{"n_layer": 8, "d_mlp": 384, "init_std_o": 0.0}
Each number is 128 + 32 x the weight over the matrix's rms, rounded and kept within 0 to 255. Layers, rows and columns count from 0. Numbers have three digits each.

# layer 4 MLP up, 384x128, rms 0.195, rows 341-383, columns 0-127
105121108118118128122085186122136161155160134131110080125111118196188134139167117124115082111097126135162147101129120137078137086179102124137125082121127128121137130023120127070134095119099129104114164127132074105121165130140142082088176159134131160082159148135112158107159122149107107102136144087131126110165120103084069166135149155144148132105192140120131163142155162165158148143128
172131103070125085152163112121191114138191082092154100063146120066167121105114148152159117109086054130164156043074156120102144150143176130121106133217170122098130136132091119144139180120153117128100143169093147152124086172169085166210136148079156169140114112124115105159052171128120139133138165084144121117098067102149118139085102108114100084165104148127199163110152086151150093128207
109107155166126137113173184123158103145144124092156143088168141118134107130159182099173150068116143101098088087127129120125143158091113179137108127093172062137075155030080094151138124128123129142082120146146134087181148114093104148172115138064133164155183143178158119142155186167156172151108132133148084080124123082106150132138068137133130148150164143123220111157138081081124112166107
083085115106135184099135092179181162153102138120128100075132107136118102162134110116111120162099173129112143177131119107102142149113092112092086099130187166078114153067131128082210109135077153179119166130078105126133092139111142101106169130142171131119145151146119106148177088166160082100128120159162094122142093122128104138093153191141147110123151133130058128095087159128162152059112
119093053160130137080104115072139096157192061108107115114036115175107157140166150137138169122076200177137099179213117090126101111133105096167139099113149104158081177147079131160092139093102095105135175142126174174118134092106152090177125158143129119154110177147133131114205101101122096143100088122081133138158095123168079174154147100131127139128135100068094066087184117159125120120145
103127157069177187101106137130129105167156166110133104111131123139098081118186066119149120128116151097106128116085115104093112099112118145108081084122074128136142128127135140117091177159123117137188136138129067154114119147068158147096112114132161102136184087110083109102181119150140121115110131134140128126085129139147171095105107177123128117126159107130105154131162100117118169140132
140114116155160154174134094141156162116199164146149106076124117113145139135187135137103097115127165133123124097096134142164142088127123119136158163145097108084155097150151108144192109189131102125196118109098113072124130163099097144120124145118137078126111105133127113116120127092117097130080153156133129138209118176155136097178154146138103113030185143199072094091115137066158152073138
080110056108135104074139170122193122155115149144171099162147149128118150130110122151141164151101147069158132189193060070082092135134100155102156135149150055140078046147081138111150089137127084143129137102080168123115106117152143144167149154118137164143126141145085128161092146147126109130151131099193153136129158159084116149098192118082091107104190105173086123093152129087172118105129
116167123136126125172138097172116142131123114163131103055157109101160199152086125116132143100136103131129108090105164133128129065162120066157136132139075128134159107101129175083117171131092137164121180136133075121097106111117092126124130142115101101092177153068182174137163185107142095126130119144200149147102065108149107131126144100098117109109105165136093143138147133065150112191115
141135206132145138133167112140131123151138090173197123100134079126087157094086136203133208098053154101154101144090116158116129101063144107068177176126081098154067167102133155194121133134123129156075097130158133128097150158078125099078118086139085175146142115078178146112156137163091105119076126161089182113134124112153130095088145111106121096122179197130121112086150142146127145120117
149117091082101149156096099167113109133117135134137168154125187097118135168154145158136184142130074167106088167161129132146175141122150131048120123144094110177192154113116112079152171101175107140157121084091123121075093161125129143218122176173104129161152147162116142120127179139188127159103167108126145200083129139108106116120157075075164136140122103112097116175109131112170133134161
093120122159085138081126128167129144096133150120117134103095069135081099148105135114138136061173133102150162063128163139203140109198154060133127141108121165139170153106176081100128133092127096168073151145149109159184181195095186124159186154082143113131158144149127146168101164123108107157131163192140103154148083114140126140111136126147058098058125179136193107140098131130148165150056
112091076136142214143150136078100129178204120090158141146147155174141110131164134107074155161101128106086131119102137086093102123117132096137152112078166227084111124123137132087099120133128176139155119123140124143108161141104178130124153160092109197186114100162117149153194103078096125120170067090160157178140112062147116137101119190126066125075092206144169173200148110097122085168158
135144167161107125136153182130085118175120083116120147112069109125072102135164186158172120186170124103125126121104106101150151058140136167141125105167108100151125197133135139171146138165177090165127134147073193151093154085188087167129107091128098129101140050119092124088144141120158089175141086124104103099142132140104129075157110129103137131105145179111145087133137084138157109161092
066117121186088134142173184119118096112076099158118109081117104125150105057155123084155117101087090129131178101185142152159122104111125167105100133108150017129131099174133169154104136183142119104111158163113126174194117128147197113155091102136178088109119121147062161089147130161097115130149105169118177103148074140186150132181196149083154133167122161122061127149096131116146177142051
069195111154181135143139097151087085097068134087136121136102128058093160122114140069096080163107175100200116139117088109122153145100099164142116196114132109135133155119170109143155143147088104123126165087105126075113156158102135126091139103119112163171088127157150084123178110076155139000130144104141115091119151097129144197104136054106135142118131143109060147108153155101075179179156
110055107102185167137125175119116169082131179154140124118129120133114072162146120074139161140092109142156145096158121110099122159116144112099115158076102130134121115178153089132171183107123137132097102136128089124089198178149109121184145094159104137126051135083083155125111203115153068140075089095159093122157147134076156086135198150165074198061138181151118108159080143174150123119171
127165129176132182130136127190077138166108133099154119150157089131172089125120108104085116135160153144113197165125172119145151104118105128086132193140157141102150182081129193112103095144125163137072123158099152148132124136151168114177141104138107125113088134163143119132172159158172126143151129170068116118122109141139144071087072155135064158142129177117154061078058153066100136134101
114126137133146109093116127094216155127148106129141102163116141160096130100181114107131153160082150088137065174159085116088103069121151171057121116099131075151141142148146143165156100113114150177129213121103092080155144074194147121173110089147112120140106107080129112163166068128136065093169126142120112133106119070053133128119171159090157077173172140085146164156133120130127184129109
172151128093149112126088148136126137129124114106125088144074154082149089153102124128044143128121169123111131147145114128111137098116168159195110160130091085120121158084115101115168160154126117097059145126121141155148153169104173117061112186125092098139096106131091144152144103130109141080145122149176113125134107126123154104108144149162090099094200148114154128070096147150104114082138
166157173157119062127127130149159089120165102145145082128109139172078168144077144129121093140152093137099054183127121119135084141090081123124076146162111103119114106136089147104145134179114112141107188171166181180087086090105150086126126108168107155142132135170135094102119152094149111143161093124106130158130079115153145185159137060187101164124133126068160104110193131144153128079134
165120123114071186135121072146181156129123128134084106115125144094098094142160109156106151138078160139110133157129116125117095110183120147109140143117114167106118156119129141080099108142153155168150167129160160146146117165093128150119186166108096187199106169152169124140145062098098165102128151031120132112144172116139149180186121120132130150124097121130151116136081131125054154166103
152105137197172135127046070152088090145152097158116153127091146200135141126124115100099094161067179110160193063152137157094119092113108141171087122083142139109153095071148185150091150200147140076090116153161135109156145147162113112142190131123193129115178190130088184074060075130126099166145102104137114127091082074115168155121110110129097133151116124093154164146094065202119107095085
178111129129102180131114166156169124175096133113148187120097107125090163134128127161155078165149117152135183097116140128156148114121133151121051133112085121128104136134155129097092108079120133183140113147079097146158149145136142169111152160143057105141100106093151153130107148120113114157136106156115148125168119133096110145117047147107117143153089157129161156101117152114118132144067
161131123076123072188091125145163071110133094131126160116092125173143143105108073142108122133130122154160057136063109143155116147170134105138078151139085109107138136102145160121122122126134116189125150189124134152101081146167070165105115137111131124104122157101114189174112171141181128088187114070118153094167192116119062168137112148127154118174126134155122118106119151107145118149132
049130128181121156147117074158137160169111124105136115045124143156176118101130167133100110171099110123177119095113147086144110056083153134127140095107145125121137161138151099153149113125204104090106072103155136106112094171111127193083132106162072134107111101140174126106108138133113136074121198124124120103141102117117137128175128200129072139122188128177137112145175117113101168158160
137179172060095122185138115127092091091115105153163119177082112134143133054218161145172152118134134095125134116152177142139136109092166167158146099130101125087133102149090098114139135143126133206077114142145115183154186155134103075138114131094133168143088091098134182166149084097135162092123086091098091119092138075130145102126143125137149126133126139095125024112107159117078130155136
120192086150105152119127061111128126171155131144145126106072140140159117055118070132179142155172113099105181092164072134110128099140068129127102139147139081146161074202093163117133123140115039144111149101103155126111134120138137103079162094144160123137165158124129102138174157117159086168159137137141119186081127163089164126140112131152224146124105148139171073073135137112073087112151
134122111112124084144112110100135102156095111102081159160123126205159121145154138088116069090125079064169100151116130112132152185129124145092134113046101126145132162130121136129170135162172144121146106145140108116075151155167139129111177169101151183149139109098100134082138109108162075123176152134109076142105149133096183126085078090154131174109135142131136133169125161102117131135102
108114078111147154157089116138198118168118147127080137162186100147149113083164138117136099114092105118081141088111133221156127088110112166158142108160181145125137143108101186092155142127170088130122136189050113100154141152126090130081089142120093090134127199168135179178170145098149057130132107125144154090110129182126145115132144185110132100120162094148123127116135103073143133090137
158181164209164147080149090132117094088071088107096135137120123149081090145112087121069187116128183159141142140130138073162132141130129155120126140088062153115090100175160084106104144120181171127185135105179132139147082099129111088121187164099181133117051157057204123126165139121082121137159104132093090136115112097083131114112112163155111197221111180114160111139114054085147097168175
179119132145152158149164095140143115158156105129057162107152166106151113108105142163143146139122132127128120151129123117102155106097141113176156141119194088135090091131098127101103127133114158104126197072125121161141121065104149162157138148107122100104072126120072138060135099130143163140125126099206143090093142107114091122154165147124070099114142173123081063171093113173172142150145
105130107127128180148114086157094069104166121112125101100147149142171061074142166122102074138110157128163149120100094139152153128120139117140102083132167146117185132129168090136131141124117130140067085101155116154175124214165139194147139117102046136130174150125142105120080128124104144106105096162124138141083109149172090077164073134047089184141151069119108168087154150167130117103128
139122128143093122122155130126082150115151088066181134121154138140111176114137154131132099100118101128148194104135151164093183083116172171097100145132116091108134107172122086099112158128146109185133101163098171147096131102122101120169143110171149111138112097099117096106103114143152097117106127111090109070114114160092078135145179122138120115131151141155128128197108073201117118141142
162149161126132092160154147110112114137119120097127148141129159147117143102110137083163067123153096147121158166151179144198153094085110141128119147055155119111167128095064168062093104128185136084096119128197148152141120161103147168136220140104178146139176156115116124128180092159116167132140157100143130123108163120150166113070080115129096107154155121110097156157138072156147146130112
120031119149125142143131172110126167123189131135118101162174083120132167141154146128179119121114152116107168172155132084136115109129173108156099049169090101108166089228066088106168166100156144086146112044118125101180137189079099118089169103094163150138146143094127158100157140101133116160104127099133145153141121070116104142080135109131104148102169162134061156145112130139181129112089
128139163057128157122174138110157163146127202106150130129102074209153139147150172159156168155146142150120158093221106121089124124058123122147095128108185097125119158131179134115144104088119142185049155110105108105160165065125158128203098073123132110138092170163133151061189114101090155131076073145173063109079163117133120119130143135102057078079072129097216088102136149208204047070151
137104114173090146093139165118090128142120136165113090139139083084134139081112134097090106133140163126151108103192117115120168074109082115116152156078141125114120086132137155152125132132140097093142139138077125184126108181111170155079107099113103086133137083110088143102127136146203113181210126080165131129108123121167130148164102112153131097057171133114137131123124125079119169170161
132120105064199102137143113163110119192113143155066112149158168131146136088169184104095091156144092037107131156127129136123107135117159080126122127095076101145152154126160166145095166130196107142153171145186134138145145099126187161066183114154182099091112166156021143137178133130143088101075102098136134112128150161107092212173083126096119093103131150118162142143146093079109211141162
164095138161148148135102115068176158140204106140140083148120062118172119120194114167187155178079092106119127093101171167130140150131123166079183182190159139163110128072163119081076139168164149125127128123107113081096087137124112142131172183141108112134089176131128117185137106119159148141111097109164104146051119147123148120152150129124134112082148097204142115134101151188135092132147
089096123110144130057139180086114134101137094105134153185080124081065057150146167134174167146146084102133191088154130159090097141109153142117073100145125147066131097194194158162119142138166144109171141108066139134109096068112131133152164101063134126158127058147097148110097148135179098145098105107097144135123152104228080157158156080139155130138150140121141105115114144112117185203128
167189149106120160082126102095110121094150142103129165140134126205156120112105182150086169226161145137104127071119071103162157107152090064185115129079146128123137117111193145135121093145143153176088095136133140161183109083098152108099123124121099085101169128068127156081116133160134098166074176168073111129062122086158154162134177127120087114148142166155157164150057123146146186105115
112141146137112154117133149122115188120091159099187092141123103099148072152153109130134156102057114153101098167141125151132101090079091099089161086181137107090143091117116121098128139133140124109118124116134123157095155120183107158131149101109095137123127108117156142179159148101092113124108099162169104126173140140168109119104122104151117171098144126153139160167134135128102151076091
# layer 4 MLP down (transposed), 384x128, rms 0.182, rows 341-383, columns 0-127
161092205132172119108120078158139079098134170134131119111165182103089137109132126098102110136143159120124177137123147069127114185109107101137106163204083109176161065116146110157110161161188117128139114153148171147138153140124119119166101114150145069094082127143103114101120126112127099152146122138115100136123147133116134128129143125074135107029122074094108131142193115083131128167090
104112101125143111107161130200110134146096160150109108188185135198098135170124122121126118115143113123175170110138106126122053173108123131109081097105175126144093141133142114085142153150147170095097092182083072061145103150127117112184126147204152133120041088083140177131081141081128123075116055140117149102131124108133130132144077088134167129147030096186136128098105121108129089062078
097103176137149119160122142140083134150112167176153149111181120132109103084063105103117141125101112177116149162152101159091140153086159190127115112111185106075126162198131165145123131095181187116190141124142135166114193054089129107142105136139125120128120131140140152107056200145173118151182097161151117134121111146185126169170129062125143186146121145106082091117109162137129119056082
150099140140113127040132177164170155172164085127104144148111109109063091102098094155137154122134100137123081098143133139098168170143136098070159152128061113143120127123107089141160135087172122097144102093162154137131165131066141121144132107129093126161181116157099150112105105141124189154084118181060142154083160118145123197140181125075182137109139121134132125113161100090119109114162
108076143070101098126176198208126130152155142170126101148136141142083091082091110142103098147099120165121127147166166169090112152014150086111081101137093125107081161046137137167052148172134137137096145150086159221187076150117125118098150175141125167152111079119182198140070189165123101075129066102184127155127152088131128199105119126098099083117119136115128154137123136134089146154140
168100066099109077149192108185095140154154115136120080132171126116134126156105152115083138130118113153156149117189156089137100151140151127165130175160156109118120123172126148155160042167132149093074127123120090130138097140150073129118124153168134146135108190131120111159168150070096099075160093118142116117126143144133100160164107134137115090158118048159145069115117167081078117130118
110084117104147149112067160136123143171133110117086127151116144156196122096095137129084098105152085121076120164151117105023138121137173079133124163093097088123151138109124166154060133153082138092122107155150189129179138090143113152106094101114174162100184120124124122148166075167105150124122146142091132126149189114120168163102067162125158188136132203125129150175122132149163148185120
132169148167165163125178097169147091159161133154091136100190107143082089105152082185180193136120056194106157110150095078138132127143102082149119068111150149085108074184085099056138122197132137105107090122113149149144156091124083123141090146128108156078182107141121174121115155163079127069141137180073135156109086100120149075122181123104149144159069172063108102096130047103101133121153
149040136162157092121094145150155167106088116163091129141155093119114084098193216151071132171145106153125074193111101109097158154128135140162128102113120088170116187136162142121126120124152157124109093124183070130119134150117143056115163167135134147119106109127117079098133130087091121094146123159189092128100153131147137136150145138091161130137136128147105122183131128148172088072124
132091133122130069117169134150113133111100135174162139167089072171158160149129175177177171139114118107106142081140106136127103161109094094188125181119146153116108111111106139087125154152108173140150100100066075117113109103121112068084103181125183138111141118057143145081167121146073151153104129140117087161122183116131159144068147097147126142142145144101140099061034137134131104039145
162124149136115163148100136123135069111084160132112118072140144090141139119148144067127133071128097137133163136115114116123096142096125181122140116126142163193137175146145165120146150058146138136162132104162140156072144074141162143169107105084126092063131075129114075117125179147176138115136177121094114123164115127092152148161102167125094151177144033149110111106075085114093163181156
098111108090081119149164173082171156136158044126154123170171138155119115126145152094153219116103132111127134156152136131117122116160147171063158059125144161151135168113097122097157143142144098116091118141094146151174098149175156103115183122146172090141137175132098113140153112147095092096146157107108171093112155183153058109161157166149110125079131139112125198228123184165088170151148
109116144177125108156171184078165109184106091138139092174108132080111181086125151190197110124147124094188195111139140075166078073139112127126131090167143196097145137188116078134074116124199068162105100108066095076121101112129107116136096131139180208139127117104086111136099103076100108125180115138138074186194100153184062149079176157111154144143121178163217058125165097107157111127124
133123169105170103133149113166122100131061114177141154182116136072136142145129130115112114169126076064120144157081100125089157132141127134129140204112118092127077178127112118187052096100116110175162060041129164179073151150094117094168166085082080085125070145169083129114083108073113141112122122117095133134061114107137120163165149113091112150116128132121097107161127134126094123085080
095152161113171134171182172199120178123112128135113136095083158135149153119145142184142128145147078091094118168171155137159110063142100087092162089123127188155108140118181164124127208139106168113147034157157133151077129100146066118146172177131162073136167139137130147116104090148142124058148104091154163057142119112170168073129191118128147160152163091171141093147101113153150110090168
143163135143161204154143188162111151087161140105088108116148101095157221151087129128089196183211124143115122136180143134109118214084151083183089149081101147119086046134148158126174067150118143109116214129150122169124089177117090103128172119118135125130115089118168139092142108140119140145132167139101138098118088187117097153187161107117100157155166138126172078070167139155152194136098
153136092203158135115162142121201177141145124083113144195149130111128177095126124118135103145119147128216142148110195144197115130024124135145119126106103149195067122138135126091118185128097140121138122124114191106114131143138080072171133126096125052181172118108109125063090080112078137121147051152120089118120148138058127123099168075083113166110088069118083112194164155136113137150094
131111167165067090093109138110116129158113118126089151128106104072106038119192074096120150127127110091136172085162045156134080130142121136128123169204083204127113160178115111129109068141182145141173165163149117151122140185088145144116157124137118100101098156143153065137146172135140147116116140129129153143174160133158145093093096141095102151129144120132105138084122126105176147151123
059134101114129080100135044124076084111153124135087153160071171109138098130101091081119063113154165118083156152147114151113159143149113125162173130165097113070175100194148158098126123129151147156118116104143104146097095176198147108102103139169135092104114110162076144226115087125198140140173116059142166186106146185061186198095143157138128129136122128092094128169111118127176125138113
099162083183152113115126121118106107113078103158140123104109074205137110116150152118144123145167138063118102157074173096187107147131123131102076157150158116140154098092119122155127120132141109112193094081084077129170152083142103117156155114145155138093109145104100144110126111168134119160123182120107092130122101128105086134137134111141135121145091073136123140187115094167103077114147
094231168134128106154117157110078147162123172113100091128095099057151100149114107065133093168075092180106131182151161053114132100087154140090077109096130141103216093149121080114182136135174168128092122068166117156103146155143118117070104138112070168136120124129154108146142153118111107162145097065123081106101181155110073122142093118151168132140113098136045159141140161099146143095144
130161112096145117105154153141108108066122135139102141136117172103121174108151109081134090111101118117139104081136179095138140116085105169102119117191143114133188145124129094153191095116148129139156101174071208097152103119084119110115145142113131113154150119160141126102157218198118107078161088112146108118137076135135180158113151100150152129043122127072110116135146095120136135081096
128145117104139132104127123125110204105150098125115109231114120164101085152157151131095206130146111091125138145107112116092100120170160129121174148096181213072056161162134139140158130143154124122179144116111120107124137111131150140136134165121116151108087117113162167203112104152123135108176087138140126157136164183170127118142166089100167094135178138159096174170113116063126130130155
130141103121119169116173101125144140142082065114121126096123104176123105113128099088115145095125149099085068122087099179126098123153177097089122160183136162124075128121160122122133109114129130103109149088148128115126162105124104140155191186165165108084107177127150102133144161127108146126090186151108087150129096105151165149155114118099087103129140130161125120102158061060127125117144
077096136185155199127138142125138178159113180076148211176155101142093131136115132125155133164136161168085080094117128134160127175154130187112117173152145110117155116099151136138156104117129134107108131117104122137143131125141175090084156086100135155113136127169147139032150135121151115122141181166094110095103117136136125099161105120147089120077150114136131137126136093146101084117155
175076131141132176112150169070152173095127128146148117106139155181119136157135144114104127116191096204125072112119133045081111163140179170124102143130019105182128107082117091179150100095099122139125148159093137129188168118120102126112123153147112116105119120100116094082179172153106092130167167159105139099112131137142121116123121125116118118110115155133094114128135133119190089108124
158124107130070154144131178119159146210120146137145110091122104141176127151077155115101149107106117152069129114133136047185136050127097160110145126118119172148160165086169083108153141135125079072168121135116157066101120117119098144149130078132118097192111163139120149148133180144081072162132093138192139113115137104129126071106135165100100092124122117143086159128134102095102130145096
147105105122136084142208112172150085111128154152146103125176107126116155086130168164092129077111130144155100118127098101088081093122177080127133149084076115137099125121167110147115109134059125092104142089122109108076155108161099065105171127089138164143198139097102122136073154145130093135102089150134178150099192091168140098092157135123052130119204168093100158050111104072128096118088
124066120124125165116144101166136117083080123151143085094099103128109089165097079133171144096120168108139114130123118142085147114201162105124209041190112147106141102149166128132100108126088163144070183161121137143123109126117127098229109131140152118182148128146135112090175124109121134134154076152111133141200132114124132147151143176131100119124111125121172179144124076124128082160111
106124161187117104126156093156072108104118104132209109067121116115112104105166157110121075157122141175132129100114071163099122197107111114090139149146151150181098157125154127144097126107076119167102134107132136125106080149065177115122109116146153068117191160143165158148102070124141158152084128147138043099136113094160097112100124118136133086160145135114131129102090147088164145133093
113120127141103161137073111126116190118099122170178124101116128114173090136139141131128122152148098182114136138121118118133114147104117086159174145083189119156081139128190117226121162148122123090161101065037103137090231149151185071046161158141125093138156111107110138119125205095084118102103093144109150114172110126042137057115098122105151153147170135136121143085133125150098116168135
151160116170062163123116178104140134154077107130128118175132116172114174125125159139100132106115102108142133082099172164142115109093096141111095149178122093149118113078118128067133155120129096066094124182112177125126149179147136138144128125129109086179140140106138175173157125110116133099139139139168108169139159168090063102154105159145179133120129130128175142129187113093140174160139
166199086128123128097123156109158156091085096144155078119189125195086154143104110144145140168201168154084128062130147164110166159128125089121114094160159150168154124139150142189171104092110107109117102130129121167161165101106153177226153148144179041130145083106069116175133146208120106166159163093101130112091131113137134115126191196137134098081108107104152163160097090108110140137145
116080107087181121100125131117124170130126170105084113126141153176114075117173188116117148071117174113115174094138102106115118193165158095114138142102141105099123137066116166143110145145086149145156092137161158181093131133122110185097131154097137132109147168098155125117157130054179081128154105118145081122189151113115211117153122141156117128120111148111105097116101127156166125087139
116106110149122154107181116131150099095077157129128117166095145136127063154121139096127134148146139149094145174103124138103113162191149136107119168110107093119105067094157122159084115132125138120119094113089172145149153159149133128114115124186134111166129212113126129122158154127157107180169144137153143161133165075129129171142153077152091123113099106114094176159139134121148145107145
148099107129108099110122113145151054103100109137112132148136160131129137133107079162128087116124132113159114128094086114122128167090135142122146150170151199155058133107090133068116105132137136164114104128117132089107112172152097121160117127174113114090147149149149127175120114178158170115130110134118118130139127168143133110136158136135157129157097083146140149107164128141063117137129
158158118130116185119170107165179106138083132134123147168155115116165172164147109142138153069109195164082098143113131165132064099101120135134118131156100164074183157136128125155036072115067115107075179116146123035087058097104078100132113107156048157018174086158127093105131149100121154068105147030150122079141175159080121110082077140099114131142162118129149123091093179171111065101164
123101145081121138141151164153120210138182092109116204166102139131154113186153154147147172099148158121123193141108132118087142103124130187127113119167148114131089102086095126167133128199092171106143104126160107096057134142152122123151172151033129136081175205173109103079152133128061145135076151192115052156082136070151126068142158099127151105113156083120138115139172145113131134117146
184113136076153105118106146122084164147156104153142171156176128100084145109128123169150101137138127173183133114098056134096116119135096095142177085086175218160128102134149100130088128047081138150107132104154117146130149079078099148131185100149153120138121092170105083125198132128155157135136127158139112135044101150121152105103150129162139152166140128155156088138111149149100153093099
136157198089164133125118137202175162006118166161168060133134112069112154115134089194139080078195106113143075125149088210162166118180142162076165125126190136119139129145116161099132118083120179106100126154126136113126132145071107153079139119099163112166085105133160120130147131076133186099156116131125182143134113101176166171155111152092128147089153103084183112186113155132078171136115
202131129138129120171119154185142110120128146134117138123139146136179179130113086139126121112138186141080058105163097116161155138137162140108067184091133141115129142041126136138120157160116113152152067085137123110097121104129140147155085128185177144140166157086116066103126105123127116149103130158172083118139168160087092067139154101126173181111128120105111140114181115097138126081141
177169150158149108120102124184058103107131158089139139169182080089144146165121062150037141063159122120062200116109120086118143095168042087045098122039127129140173127059123151164104061179193119023099046212130142179114130098084102138121122158102103132198116228153165109126131111141153151089117143148139109084124098160105142103122160149174134173161152217131137101164085119148121196078122
116104148118122167202149130132114081111153142118075156114121164195107119093082137077130156120132139093115148121107131149112122133131178131168106213150125075133137132111138124187094128116146131166111167132131145139118110133119158097115089134163201133069137174138126139171112131129141135105149153111121130212104169098110121135176132115141121080167102089125135118080124087150175121155152